{
  "num_hidden_layers": 23,
  "hidden_size": 192,
  "num_attention_heads": 6,
  "num_key_value_heads": 6,
  "head_dim": 32,
  "intermediate_size": 512,
  "vocab_size": 4096,
  "hidden_act": "geglu",
  "norm": "rmsnorm",
  "norm_place": "pre",
  "norm_eps": 1e-05,
  "positions": "rope",
  "rope_theta": 1020.0,
  "rope_fraction": 0.5,
  "qk_norm": false,
  "attn_scale": 0.177,
  "bias": "none",
  "tie_word_embeddings": "early",
  "parallel_block": false,
  "extras": ["local attention windows", "gated attention", "norms scaled by depth", "capped logits"],
  "init": "uniform",
  "init_std_qkv": 0.0441,
  "init_std_o": 0.0,
  "init_std_up": 0.0441,
  "init_std_down": 0.0,
  "optimizer": "muon_variant",
  "learning_rate": 0.00685,
  "weight_decay": 0.014,
  "lr_head": 0.0103,
  "max_grad_norm": 0.5,
  "warmup_steps": 200,
  "schedule": "cos",
  "final_lr_fraction": 0.0,
  "batch_tokens": 32768,
  "max_seq_len": 512,
  "doc_mask": true,
  "train_tokens": 397300000,
  "max_steps": 12125,
  "dataset": "wikipedia_en"
}
Each number is 128 + 24 x the weight over its row's rms, rounded and kept within 0 to 255. Layers, rows and columns count from 0. The size above them is the row's rms in percent of the matrix's.

# layer 17 attention key, 192x192, rms 0.222, rows 109-159, columns 32-63
size [119 101 103 109 107 108 100 117 107 113 101 114 109 105 118 106  99 103 109  88  94  92 112 106  98 109 103  87  91 103 129 106 107 104 100 111 101  96 117 112 108 102  93 100 101 111  99 103  92 109 105]
[[180 141 133 162 171  97  98 142 115 164 133 123 120  85 103 104 155 134 112 122 124 114  95 117 120 107 158 171 103  95 137 158]
 [151 117 142 153 131 105 142  88 100 123 100 117 139 127 144 147 170  96 158 133 179 112 143 137 120 117 127 153 118 124 148 140]
 [110 160  96  93 150 143 125 150 104 185 121 118  86 146 163 140 102 143 146 127 125 128 116 117 133 138  81 123 180 160 125 101]
 [156 125 119 147 162 113 125 146 131 102  91 111 120 104 101  75 152 152 139 145 131  88 175 127  87 101 133 143 113 139  87 133]
 [123  83 136 121  97 128  94 100  65 174 138 138 123  96 113 149 127 122 105 137 104 155 132 153 113 136 141 108 139 130 124 105]
 [122 144 122 122 154 110 142 127 103 144 163 123 150 166 136 124  94 100 152 126 149 131  94  93 125  83 169 134 129 106 116 144]
 [131 163 133 114  93 143 136 147 113 153  90 129 167  95 111 134  74 104 107 102 131 198 136 143 147 162 147 172  99 159 145  85]
 [110  75 122 132 142 127 117 107 124 153 164  74 130  68 113 131 139 128 118 137 117 157  84  95 103 116 102 155 107 131 139 155]
 [143 137 116  99 116 115 134 101 137 168 137 147 135  97 128 107 102 144 136 193 137 145 121 140 100 128  95 142 115 108 159 115]
 [123 146  95 120 123 121  98  90 114 156 161  99 129  82 100 111 121 134 141 123 126 129 108 138  80 125 141 114 109 151 153 130]
 [158 142 120 120 114 137 123 187 105 112 142 151 130  96 111 112 130 117 129 138 132 118  90 175 134 150 147 154 114 118 140 138]
 [145 106  94 173 142 151 130 124 128 124 144 146 130 118 113  98 132 139 115  89 117 149 110 172 129 154 136 110 126 115 151 164]
 [104  94 131 130 126 151 116 161  82 105 151 153 133 160 163 107 123 136 105 148  82 192 147 134 134 127 117 128 102 126 110 176]
 [103 113 128 145 157 110 125 112 132 143 142 139 165 113 138 115 127 128 131 117 174 151 156 181 157 102 176 117  86 156 159 141]
 [112 155 114 154  99 152 130 109  99 168 146 146 142  86 150 126 130 144 114 140 148 127 129 127 158 117 154 148 133 105 144 123]
 [107 133  95 134 125 130 156 119 122 124 137 134 128 145 143 176 138 119 117  84 126 121 156 133 143 147 146 100 122 109 102 132]
 [144 122 114 124  89 148 120 120 163 106 160 131 135 133 133 120 134 131 119 150 105 118 143 105 104 134 104 114 122 134 119 131]
 [120 165  86  87 132  80  85  65 100 102 102  89 145 112 142 108 116  94 118 132 103 133 137 115 141 125 149  86 173 130 175 124]
 [146 133 132 138 172 146 134 118 156 149 102 150 104 146  72 134 179 127 120 184 136 144 111 173 121 110 172 141 172 112 115 114]
 [101 111 134 108 136 134 143 113 143 112 129 140 161 109 101 127 137 103 124 143 124 112 155 174 142 114 181 166 137 111  64 119]
 [129 136 127 105 127 130  91 139  96 145 139 103 123 116 138 134 139 119 132 122 145 130 175 139 157 115 106  96  95 113 124 126]
 [141 151 113 150 128 129 137 156 137 162 198 129 146 118 127 125 146  97 145 139 133 156 142 144 120 144 136 121 129 162  98 128]
 [159 125  97 133 127 105 132 120  72 142 134 125 114 124 158 118 139 129 106 121 121 129 122 143 157 157 126  66 114 137 100  99]
 [143 117 118 124  70 121 156 150 156 125 120 102 105 121 110 126 111 176 136 135 150 124 143 152 110 129 114 155  92 144 151 153]
 [115  90  90 150 119 161  95 188 141 120 116 105 156 140 102 146 112 128 121 150 138 116 109 160 152 103 149 138 103 147 107 142]
 [ 93 146  99 110 135 141  80 212 123 163 133 162 122 112 126 138 140 144 115 119  92 119 138 116  91 155 134 124 160  98 163 159]
 [109 114 143 195  85 128 154 142  97 119 132  95 105 120 109 149 136 161  93 100  66  93 121 125 148 169 126 117 149 133 141 159]
 [124 143 120 128 176 113 114 130 118 129 124 107 143 171 141 142 103 164 115 141 153 116 143 136 119 118 105 130 107 110 103 111]
 [106 137 103 128  99 127  99 114 143 167 123 127 149 134 138 137 164 142 151  99  99 172 131 103 143 174 132 124 117 157  90 112]
 [138 111 107 125 128 128 136 130 140 191 119 130 126 132 134 152 137 158  58 159 149 106 157 144 151 144 149 135 158 108 148  97]
 [100 122 127 189 112 144 133 121 116 112 125 155 148 131 142 152 129 137 136 118 144 144  71 111 164  90  97 155 151 148 114 111]
 [121 130 127 138 135 128 118 143 111 125 145 125  87 104 151 120 132 150 110 140 136 134 132 164 104 102 132 135 142 165 118  93]
 [114 127 124 115 157 119 125 125 121 115 134 150 151 136 102 128 156  83 135 153 108 132 133 148 117 127 110 105 106 122 139 146]
 [128 107 132 161 158  83 143 113 119 152  95  83  97 155 155  83 149 131  84 150 132 116  99  97  92 139 123 166 103 135 113 147]
 [110 143 134 124 142 151 139 133 129 148 115  94 111 129  94 141 122  90 120 108 111 106  75 121  97 138 128 142 103 179 106 129]
 [117  82 123 130 150  91 157 159 121 103  98 105 117 118 142 138 151 130 160 123 103 105 162  89  77  87  98 149 149 150 119  95]
 [124 145 152 138  85 126 150 126 111 149  79 122 142  97 123 135 120  83  99 166 154 167 131 134 135 129 142 154 132 153 111  96]
 [133  98 157 131 155 110 148  84 113 105 116 160  79 110 158 124 139 191 152 111 109 128 107 122 120 118 100 145 149 134 105 138]
 [115 129 156 135 143 104 156 120 119 102  83 119 127 157 129  72  68 140 137 140 128 116  71 134 153 140 105 142 152 129 137 173]
 [ 99 117 121  93 119 140 148 143 147 159 143 110 151 111 116 174 119 139 111 106 141 114 115 159 164  96 111 146 184 113 147 108]
 [131 160 109 117 111 133 123 111 113 154 141  96 111 107 122 126 151  99 157 131 151 121 130 158 142 102  89 109 145  77  99 106]
 [116 174 158 110 103 125 135 141 124 108 165  98 110 119 108 119 173 122 146 120 118 147 124 150 111 133  51 182 157 134  96 142]
 [162 127 113 157 148  99 161 154 129 173 105 167 118 117  84 146 120 119 191 145  98 144 147 116 143 144 153 160  80 141 112 119]
 [181 140 133 106 143 114 139  94  98 119 136 139 118 115  68 114 117 149 122 109 124 169 119 112 138 122 137  80 109  74 113 134]
 [152 142  79 170 159 159 119  98 114 165 152 144 129 116 146 152 132 147 109  78 132 137 148 117 101 108 102 110 122 118 114 111]
 [149 106 159 139 126 133  76 143 103 111 123 104 120 149 144 119 118 186 131 112 138 117 137 141  69 127  99 114 123 106 134  83]
 [153 112 163 117 110 135 111 131 127  94 138 141 145 152  99 106  82 126 121  99 125 147 146 110 106 121 146 129 128  99 138 114]
 [145 125 134 152 109 134 176 109 100 162 126 122  95 123 152 112 110 109 133 146 116 131 115 112 153 128 158 106 107 160 183 159]
 [115 120  94 144  79  90 123 141 187 144 162  61 136 135 141 137 125 174 103 131 126 147 137 128 105 111  97 137 148  92 147 168]
 [161 117 157 111 142  94 140 125 159 159  75 170 137 137 153 145 117 147 140 144 137  82 158 113 104 105 108 142 159 128  82 132]
 [105  65 137 156 148 112 162  93 150 132 147  95 105 101  91 138 135 126  71 164 142 115 108 149  89 155 106  91 140 159 148 126]]
# layer 17 attention query, 192x192, rms 0.221, rows 110-159, columns 32-63
size [106 107 112 106 103  99 115 105 118  95 118 113 106 116 104 102 102 101  84  89  96 107 100 100 111 105  83  95  98 127 110 110 109  98 115 100  95 113 114 105 106 100 100 103 117 101 101  93 106 109]
[[124 123 126 153 148 105 127 137  82 100 128 162 122 147 137 120  99 108 150 166 116 144 136 136 104  85 133 120 110 146  70 117]
 [147 110 118 123 102 124 101 124 138 120  83 139 105 107 147  84 120 112 100 127 100  67 109 109 129 157 167 111  83 115 128 118]
 [138 114 167 123  83 107 159 145 121  80 136 128 150 125 168 133 153 127 168  97 145  80 119 126 118 109 113 147 181 143 119 114]
 [118 105 132 140 154 157 114  84 127 138 123 122 141 116  82 120 145 121 137 154 131 138 118 140 125 105 135  94  92 140 116 112]
 [122 118 123 136 127 113 148 161 117 105 131 110 118 163 102 117 135 135 102 135 140  94 166 144 111 106 158 165 109 137 145 136]
 [126 168 116 147 177 114 101 105 106 122 142 116 111 134 147 117 135 162 121 117  86 126 126 158 123 126 128 130 124 133 127 107]
 [147 149 111 141 110 104 131  93  83 110 126 142 104 149 118 151 119 144 115 118 136  89 135 115 121 147 116  99 137 125 122 128]
 [107 154 106 125 138 154 146  63  81 149 124 132 114 114 146 102 141 134 117  85 122 124 135 128 131 113 156 110 115 154 140 121]
 [160 126 126 137 123 135 151 152 113 124  94 155 121 110 126 164 135 160 125 138 109 126 127 135 126 148 107 129 103 134 154 137]
 [ 82 169 173 108 145 144 119  99 170 162 100 114 121 111 100 124  97 118 136 114 111 105 123 134  86 104 151 138 122  76 105 121]
 [122 106 158 145 114 159 147 119 162 134 147 108 123 120 166 142 142 122 175 133 117 100 123 123  89 122 128  88 106 104 117 145]
 [142 131 132 133 117 121 136 101 150  95 115 152 162 128 150 117 127 123 104 144 124 104 163 112 119 137 139 156 118 131 157 101]
 [ 72 111 134 116 139 109 138 161 122 105 122 151 148 103 143 190 116 112 158 129 120  87 153 111 124 129 101 146 169 116 110  81]
 [122 146 152 154 139 158 124  63 111 108 141 184 184 111 180 111 127 131 158 114 111 153 177 132  91 135 131 137 160 107 131 143]
 [133  84 127 133 115 122 142 174 117 111 137 129 143 129 117 119 133  81 121  94 118 108 123 121 163  86 123 190 129 138 102 131]
 [129 113 152 170 134 115 145 132 112  99 127 159 124 110 120 106 125 128 133 124 132 130 156 119 163 139 121 135 152 107 111 158]
 [133 128 128 107 102 127 126 144 103 172 180 126 128  99 139 132  83 160 107 138  84 128 184 133 176  98 128 124  75 154 100 104]
 [145 127 126  96 124 100 141 124 125 119 118 110 127 163 148 147 121 110 136 103 151 113 123 138 160 155 136 112 144 132 190 108]
 [150 106 135  79  92 116 103 135 134 158 135 135 164  92 115 131 105 155 156 127 150 125 178 124 125  99 131 122 137 131 154 117]
 [153  68 105 158 142 117  81 142 157 103 131 158 113 131 139 154 147 145  99 136 157 142 134 150 108 167 147 122 114 150 129 115]
 [161 134 150 117 129 137 126 100 154 128 134  95  92 160 142 140 106 105 113 132 134 141 123 111 132 141 138 169 111 125 147 143]
 [117  87 156  95 156  77 156  64 112 154 147  79  95 155  98 120 128 105 139 134 109 121 101 142 129 161 133  86 146 139 156 133]
 [141  97 126 151  90 139 116 126 122 101 160 156 141 122 124 127 135 110 180 132 108 108 114 128  92 116 141  89 106 184 114 148]
 [105 155 139 109 143 111  82 154  90 130 126 150  85 138 147  99 133 100 137 157 114 128 131 131 139 119 108 125 114 119 140 155]
 [130 115 116  82  88  93 109 151 114  87 139  82 109 151 105 107 123 100 188 141 115 126 102 165 139  84 121 130 142 120  97  96]
 [124 120 114 156  95 143 144 102 126 117 138  93 103 109 168 125 113  88 126 135 105 147 129 124 154  94 127  97 109 130 156 138]
 [155 150 168 130  94 121 141 139 119 144 137  94 129  70 104 144 177 119 142 148 152 141 101 135 121 128 112 110 136 153 150 173]
 [108 106 170 157 139 169 129  95 113 123 102 123 147 178 120 112 128 112 123 133 111 140 122 137 147  78 148  99  76 139 114 109]
 [119 119 158  96  90 169  95 112 134  64 119 150 124 122 126 134 163  97 104  88 110 155 143 114 105 165 113 101 146 108 122 129]
 [139 128 136 136  91 144 142 106 121 116 113  89 133 163  78 113 107 120 116 133 125 160 127 135 123 133 151 119  97 126 134 175]
 [149 107 160 149 146 117 127 120 111 129 125 137 135 150 210 153 103 121 137 136 129 114 107 108 116  97 126 166 126 144 100 151]
 [107 135 143 168 162 126 185 111 117 124 118 122 114 139 145 146 110 106 148 133 174 159 140 100 143 141 131 122 133 132 137 117]
 [126 170 153 135  69 121  92 127 121 115 120 133 141 155 110 126 137 140 108 147 123 122 155 140 151 167 122  78 111  90 179  95]
 [158 130  98 167 127 154 125  81 117  82 188 138 141 158 120 146 180 124 128 126 111 124 154 144 125 142 139 153 152 124 136 152]
 [143 161 126 134  79 146 128 122 125 140 100 127 144 136 147 175 178 111 110 140 145 115 145 122 139  95 108 167 109 119 137 109]
 [145 149 118 144 123 116 105 115 125 139 155 177 115 139 143 110 122 146  96 118 174 110 105 115 115 178  95 126 129 137 125 123]
 [109 122 106 121 125 137 130 132 123 140 113 132 108 110 149 101 136 134 140 160 123 127 137 147  94 103  90 125 146 129 142  90]
 [103 143 121 101 128 111 132 125 124 142 166 129 127  99 156 116 104 120 123 108 152 174 125 161 136 155 126 141 128 141 157 122]
 [171 156 140 111  95 137 138 103 111  86 141  97 121 145 150 111 127 115 173  77  95 152  86 125 100  97 115 128 142 101 120 117]
 [135 121 124 107 154 181 104 107 170 130 130 161 126 135 126 112 104 153 188  91 110 157 104 134 112 140 135 137 120 166 134 123]
 [172 117  68 143 101 114 143  91 154 113 156  96 103 109 144 117 158 127 114  89 134 126 140 131 135 127 123 132 122  90 124 157]
 [118 123 143 124 130 129 125 171 111 132 161 131  92 152 121 127 138 158 135 136 153 109 149 130 150 107 112 135  93 173 123 114]
 [130 136 137 149 158  92 145 166  93 113 120 140 114  67 172 134  89 146 122 128 187 150  94 115  77 107 123  74 152 106 126 115]
 [147 127 111 113 133 110 100 136 111 101 128 126  89 158 165 117 143 171 115  83 103  89 109  93 127 129 171 119 157 109  74 151]
 [150 128 124 129 111 110 136 108  88 141 135 137 147 104 157 139  85  86 106 116 117 114 176 160 124  97 108 143 162 141 146 147]
 [111 117 148 142 154 126 109 127 128 148 159 102 143 142 108 119 136 157 141 108 139 123 103 130 136 171  66 113 159 120 114 119]
 [111 123 132 168 128 125 124 145 164 123 135 106 144  69  90 136 125 147 124 138 134 116 141 147 139 149 143 112 153 111 105 156]
 [129 172 147 110 123 187 130 140 163  89 129 134 108 124 147 105 145 142 133  72  71 127 117 146 162 132 118 142 124 135 113 146]
 [131 125 102 110 109 148 126 108 101 148 151 163 127 122 145 103 147 132 123 169 121 133 143 151 130 151 156 138 167 144 132  94]
 [142 113 149 148 135 121 118 104 161 143 135 137 120 139 164 102 129 159 145  77 114 141 110  97 113 149 157 159  72 145 120 116]]
# layer 17 attention value, 192x192, rms 0.15, rows 96-145, columns 32-63
size [ 90  93  96  92  94  95  87  94  85  94  97  97  89  92  94  93  93 103  93  87  92  97  98  93  92  92  89  93  96 100  99  95 114 110 107 116 103 103 104 106 112  99 104 108 110 109 102 109 103 105]
[[157 110  99 139 122 113 148 107 141  86 137 146 135 141 131 119 133 128 109 102 123 127 152 120 136 171 161 131 152 102 112 141]
 [113 138 107 123 130 121 152  97 151 150 143 123 119  87 155 114 148 178  92 153 177 147 153 134 107  68 147 137 145 169 108 148]
 [108 149 114 109 183 148 114 129 104 142 116 140 117 111 106 136  97  82 120 140 138 140 143 111 100 128 164 133 107 128 143 121]
 [147 152 130 128 119 131  95 163 107 137 116 142 191  97  92 144 118 114 126 121 114 146 179 102 123 172 126 102 117 120 168  99]
 [141  92 121 149 180 106 161 138 115 119 137 169 122 176 129 136 137 112 104 102 179 120 126 126 141 123 159 150 148 146 140 123]
 [154 127 157  86 121 111 126 147 135  96  87 157 130 140 103 106 144 126 111 138 119 155 150  91  91 109 149 153 140  96 110 108]
 [178 114 100 150 118 134 165 130 158 127 145 145 168 113 140 125 165 145 176 134 145  64 139 110 159 123 148 150 122 106 153 162]
 [108 129 139 128 119 156 118 112 122 174 102 113 155 137 119 148 129 139 136 144 158 107 148 129 131 147 145 147 101 116 172 110]
 [146 166 118 137 187  66 144 153 116 132 125 107 170 128 100 114 130 134 135 133 154 146 134 157 115  98 148 136 164 161 165 153]
 [117 153 142 112 133 110 129 155 138 105 101 114 110 116 124 152 119 116 124 139 110 117 114 134 113 126 117 106 146  99 182 133]
 [116 145 133 119 175 105 109  67 157 115 125  88 142 123 134 141 159  97 101  84  57 118 157 126 107  89 116 126 102 153 140 109]
 [123 133 107  99  90 123 124 121 134 112 147  91 137 150  89 137 106 137 140 146  93 178 121  99 118 185 101 173 140 139 135 150]
 [128 134 128 136 115 144 125 124 113 105 125 124 124 126 123 106 108 162 124  81  97 147 116  94 125 107 140 136 120 133  92 113]
 [170 135 108 114 109 107 118 157 114  99  94 149 151 160 150 101 115 102 128 124 169 136 116  95 108  95 140 134 113 121 112 163]
 [132 109 175 109 125 126 114 128 143 127 110 146 129 141  91  91 125 180 123  90 139 108 166  89 136 178 122 155 126 131 154 120]
 [140 101 121 121 112 122  72 130 118 145 136 102 104 123 118 157 106 106 163 132 119  69 163 123 100  90 110 139 133 100 154 148]
 [124 145 103 169 134  96 116 123 162 154  98 145 149 112  88 101 114 138 117 178 128 139 146 122 125 153 100 134 135 184 129 132]
 [156 144 136 170 129  76 114  77 122 131 128 141 137 119 123 134 162 101 179  83  97 138 127 124  92 114 123 122 105 144 135 128]
 [ 79 119  58 142  66 100 116 139 149 128 180 129 120 126 131 149 131  98 143 123  95  97 101 149 160 123 160  92 133 129 105 103]
 [147 136 117 149  94 108 110 148 147 155 186 117 182 138 108 122 164 116 179 105 113 114 122 129 137 106 135  94 111 146 135 163]
 [146 126 118 157  82 144 128 136  82 162 157 141 150 131  78 101 126 100 146 139 101 126 139  64 148 113 136 140  91 158 152 139]
 [137 143 125 142 151 133 188  94 103 141 155 164 128 114 137 127 113  76 128 122 123 116 125 114 147 118 100 107 119 135 114 100]
 [119 120 114 137 137 166 140 141 121 141 114  88 116 117 171 138  94 119 119 144 153 135 121 134 108 129 141 110 134 167  86  90]
 [122 106  70 134 125 112 100 129 146 116 126 125 157 128 172 163 128 147 144 119 139 126 143 122 153  81 132  98 135 116 122 167]
 [ 91 122 112 125 124 134 114 153 169 124 125 160 101 149 108 127 175  82 151 168 122 156 135 179 145 147 141 136 121 143 141 108]
 [140 125 128 117 148 116 177 181  90 130 153 148  92 113 104 146 150 127 119 116 122 113 117 120 111 143 142 123 110 137 161  91]
 [151 117 134 106 144 117 101 129 152  97 146 155 138 106 129 101 143 128 163 140 124 137 108 146 111 133 133 107 143 163  97 142]
 [ 60  99 123 125 134 100 117 130  91 128 115  95 122 168 137 119 121  97 145  88 134 138 117 127  90 119 129 144 117 115 134 114]
 [ 93 143 137 135 143 101 130 109 122 146 104 151 152 151 166  87 146  94 138 127 115 104 113 119 154 103  87 126 132  91 140 156]
 [117 153 147 135 106 120 147 146 140 141 141 117 152 133 169  84 129 135 154 133 136 109 119 114 135 110 142 111 115 103  88 109]
 [106 114 128 165 169 117 106 115 146 111 140 132 140 155 146 138 124 134 113 132 111 114 157 146 156 117 122 136 115 131  98 101]
 [141 121 146 119 143 125 114 101 148 157 131 132 139 121 137 118 147  84 137 168 157  97 112 141 148 146 146  91 172 133  90 152]
 [134 181 121 119 116 153 127 129  84 158 131  85  97 145 134 191  97 155 121 136 151 121  98 133 148 132 119 115 117 124 102 135]
 [111 129 165 167 101  87 159 102 144 121 117 135 100  85 132 115  92 130 174 132 141 126 108 173 129  85 117 135 109  90  83 156]
 [109  98 145 111 155 130 129  94 138 101 123 145 124 135 114 174 138 113  79 148 161 132 156 203 145 103 141 156 138 162 161 164]
 [126 102  93 106 137 164 140 124 191 106 163 127 131 172 109 149 139 123 115 152 113 138 155 110 113 169 141 123 147 115 146 121]
 [144 154 142 161 101  99 115 132 103 142 120  99 126 153 109 114 187 113 117 133 157 119 119 155 147 144 141 132 115 138 136 131]
 [152 136 134 108 151  97 123 102 100 128 127 141 136 144 123 136 130 174 164 150 149 131 126 129 159 113 171 105 142 124  98 152]
 [126 158 161 106 127 139 159  98 107 134 133 143 122 128 117 115  85 100  98 142 135 127  90 147 106  99 104 101 171 105 143 169]
 [133 119 163 142 165 139 118 137 144  94 159 112 110 173 114 142 120 146 132 132 103 152 152 157  91 164  86 179 148  69 119 156]
 [ 90 143 118  95 139 152 136 110 100 157 177 152 141 111 142 130 129 133 123 111 114 107 122 127 187 121 163 149 115 119 143 131]
 [ 98 103 129 159 136  99 127  77 135 142 105 104 112 145 151 133 109 133 146 114 139 184 145 143 119 127 164 159 130  96 134 133]
 [115 141 156  67 155 103  95 137 122 145 158 109 142 143 159 146 165 131 146 102 104  93 127 152 131 177 122  99  81 126 139 153]
 [ 99 128 120 127 110 120 108 130  75 156 163 148  94  99 137 137 125 131 112 125 163 148 126 119 136 169 112 143 128 127 100 169]
 [133 156 142 131 117 163 147 106 146 149  98 126 145 149 153 144  96 128 125 109 107 138 125 127 137 121 169 138 125 135  73 114]
 [119 100  92 109 116 132 121 135 141 124  83 170 160 106 145  99 137 121  98 144 133 104 110 153 106 123 133 136 115 114  86 131]
 [134  85 123 143 144 119 140 206 124 148  92 116 108 143 135 142 142  90 154 139 170 143 109 139  90 115  93 116 145 125 140 145]
 [132 119 113  93 161 134 130 134 116 158 105  59  98 123 121 126 160 137 132 115 108 124 125 111 104 126 141 130  95 146 116 131]
 [ 84  87 133 107 109 135 176 120 145 135 136 118  88 133 154 112 120  96 175 143 139 110 169  95 152 148 115 126 134  92 136 117]
 [170 110 119 104 131 116 134 127 145 144 158 135 111 141 131 118  96 143 132 151 131 143 102 160 123 138 132 182 109 105 156 101]]
# layer 17 attention output (transposed), 192x192, rms 0.141, rows 96-144, columns 32-63
size [ 88  97  99  98  94  93  94  91  86  90  94  95  87  96  88  97  88 100  96  88  98  98  97  92  94  96  87  91  98  95 102 100 116 113 108 112 106 105  93  99 113  99 105  98 114 111 101 106 101]
[[155 135 135 158 139 114  82 109 137 132 155 117 113 116 112 116 115 116 160 145 143 138 132 118 115 105 142 102 119 132 165 124]
 [103 155 140 115  81 103 171 147 122 116 129 140 141 137 115 122 117 136 133  84 115 144 109 136 140 184 118  89  92 166 129  97]
 [120 116 152 134 147 102  60 151 135 111 139 143 102 125 121 149 121 153 138 149 116 127 131 137 114  95  89 138 179 133 104 114]
 [117 110 132 129 150 177 137 146 179  80  74 100  97 113 134 135 105 129 111 129  90 172 132 124 130 145 145 151 125 135 113 130]
 [133 134 146  90 135 118 118  73 134 148 110 157 144 137 129 128 140 141 127  88  57 142 106  74 122 109 116  92 100 150 134 107]
 [139 114 116 127 116 125 132  99 136 115 177 112 103 133  90 161  89 123 136 148 204 125 111 160 142 120 115 139 120 154 153 127]
 [ 96 105 122 125 165 117 123 138 117 159 106 133 129  89 133 134 129 137 114 125 137 100 103  99  83 144 115 100 129 108 151 102]
 [157 152 147 120 141 136  97 142 135  74 118 118 113 134  90 138 124 146 133 122 117 107  82 108 102 137 120 162 129 116 120 152]
 [ 68 133 112 116 102 138 136 128 151 181 118 114 101 135  88 139 108 170 159 160 150 169 106 135 120 139 138 149  83 170 102 142]
 [138 133 113 135 142 123 147 106 135 157 116 160 133  99 117 140  84 134 160 141  69 134 115 118 135 162 174 124  80 102  91 102]
 [112 144 108  94  75 117 120 121 135 109  96 136 169 132 150 118 102 124 107 137  96 146  93 125 125 131 113  99 144 145 108 137]
 [128 148 157 134 146 135 164  74 121 157 143 141 111 130 127 143 113  94  86 110 145 153 180 130 126 112 112 124  97 159 135 154]
 [ 88 161 164 126 108 145 134 131 150  98 109 114 136 132 133 141 145 115 137 174 139 106 111 155 139 111 127 110 145 177 111 165]
 [104 145 167  59  99 123 146 124 137 102 107 104  92 143 149 157 143 110 141 115 158 128  91 124 154 159 151 110 132 141 144 124]
 [128 167  94 142 125 120 104  92 143 152 116 133 132 107 106 159 129 119 109 143 143 122 148 147 145 151 177  92 155 139 141 140]
 [134 137 108 165 109 134 170 145 174 107  77 101 106 147 122 132 114 101 161 133 192 178 137 159 163 116 171 131 169 128 114 134]
 [135 117 136 144 132 136 139 163 130 149  99 141 116 144 141 160 165 136  73  95 108 144  86 157 109 143 128 180 123 103  84 118]
 [122 122 129 166  99 171 151 117 167 106 154 158 142  91 108 122 113 136  91 172 140 137 113 154  85  95  96 148 120  97 107 139]
 [126 132 161 113 147 127 176 177  99 141 165 118 137 126 118 125  89  94 129 126 138 132 153 169 152 151 177 153  81 117 103 128]
 [133 127 134 106 165 143  81 155  77 116 148 154  95 118 142 120 130  97 107 120 102 139 153 125 118 171 164 143 133 120 124 160]
 [ 97 124 127 125 154 154 103 141 153 132 152 168 102 108 155 160 138 137 117 106 137 157 131 162  73 114 153 129 139 152 141 139]
 [112 162 136 127 122 104 103 156  97 173 119 118 137 132 119 152 123 125 141 119 104 145 104 128  96  79 110 116 176 143 132 125]
 [102 117 107  50 122 101 146 125 140  98 113 124  97  89 128 104 135 125 118 110 120 123  95 160 140 134 141 148 156 164 131 152]
 [142  93 154 136 160 100 178 112 128 125 141 102 109 100 106 162 116 120 151 155 179 123  99 168 156 103 135 156 164 126  87 114]
 [148 150 143 101 108 111 110  81 124 125 138 154 120 132 117 140 165 138 140  94 121 130 114  92 124 151 146 143  99  96 128 147]
 [117 119 166 120 123 146 135 102 130 117 141 129 150 106 164 115 147 116 147 150 155 115 144 104 109 106 139 108 139 128 169 136]
 [106 137 119 125 104  88  98 122  84  82 135 142 155 134 111 154 147  64 138 124 109 122 111 134 163 120 159 108 135 176 128 155]
 [147 147 124  70 141 141 139  89 162 142 123 140 105 132 161 136  98 126 136 118 138 125 160  88 170 138 119 126 125 143 128 156]
 [152 127 141 189 142 128 167 127 128 151 150 152 131 181  80 121 137 154 124 140 111 115  95 159 139 130  99 128  99 154 108 122]
 [116 138 113 132 126 134 136 158  79 115  78  82 133 144 131 122 111 140 135 157 110 103 115 143 147 151 135 157 101 131 111 107]
 [129 151 187 113 120 118 119  74 118 126 133  96 121 105 121 115 125 158 174  96 143 128 140 136 111 127  81 100 147 139 180 149]
 [146 143 117 113 112 164 163 147  87 161 154 115  78 146 114 127 124 174 134 109 113 123  98 169 148  84 135 136 103 123 108  98]
 [133 105 181 170 111 120 124 113 123 112 107 143  96 101 157  60 161 166 129 138 110 106 138  99 122 137 110 158  87 108 115  90]
 [124 113 120  99 101 138 126 146 105 117 100 153 139 118 107 110 182 146 128  99 138 157 116 121 132 140 110 149 132 108 154 143]
 [169 168 104 149 144 143 134 118 131 130 169  76 145 123 123 146 130 165 120 115 133 152 146  94 102 135  92 117 133 117 121 118]
 [125 100 166 181 104 141 136 135 118 130  93 121 110 152 145  97 164  90 146 143 138 132 144 155 109 125 168  87 138 109 158 115]
 [126 115  88 131  98 104 107 144 115 155 130 182 126 134  94 123 137 143  98 130 124  82 167 109 112 128 142 111  89  62 133 117]
 [133 125 145 156 124 114 108 103 126 162 142 120 118 127 126  99 141 131 113 140 148  95 104 138 151 102 143 147  93 123 144  83]
 [142 120 105 126 146  97 146 158 112 122 131 121 126 144 115 129 157 122 132 120 124 139 181 108 113 124 125 122  80 143 139 104]
 [152 148 103 145 138 139 126 131 109 111 156 125 145 120 129 127  99  99 133 103 114 155 125 138 134 109 149 108  70 120 136 108]
 [119 110 124 140 169 140 130 112 177 115 119  87 138 110 177 194 109  68 141 154 129 129 171 133 109 107 119 144 157 166 133  95]
 [142 157 150 111 100 175 142 131 107  95 141 169 132 145 106 130 158  70 174 125 109 152 116 140 163  85 119 170 144 145 140 122]
 [ 89 150 116 142  82 168 133  99 137 102 110 142 121 101 114  97  64 106 119 181 105 127 133 147  88 130 142 119 148 150  77 108]
 [110 151 103 139 144 138 150 148 115 140 106 141 109 151 124 103 134 130 117 134 155 131 158 124 155  71 140 107 154 137 113 133]
 [167 135 114 153 121 138 109 107  83 165 128 180 167 105 204 114  87 141 130 102 115 132 105 135 163  81 128 161 138 100 142 161]
 [116 142 127 102 163 177 117 145 151 114 142  89 115 140 127 110 139 115  98 132 144 193 136  84 137 148 150 113 162 206 123 112]
 [116  85 116 142 122 153 113  98 155 116 124 127 144 118 112 122 143 143 122  88 105 115 110 149 131 141  91 147  82 109 134 145]
 [107 126 133 127 107 134 108 140 145 101 132 137 160 179 141 131 125 137  73 143 136  86 166 114 181 111 122 139 117 120 139 124]
 [125 172  99 105 151 174 116 114 131 140 110 115 121 103 138 167 116 155 114 142 142 111 109 158 132 106 130  95 111 147 122 122]]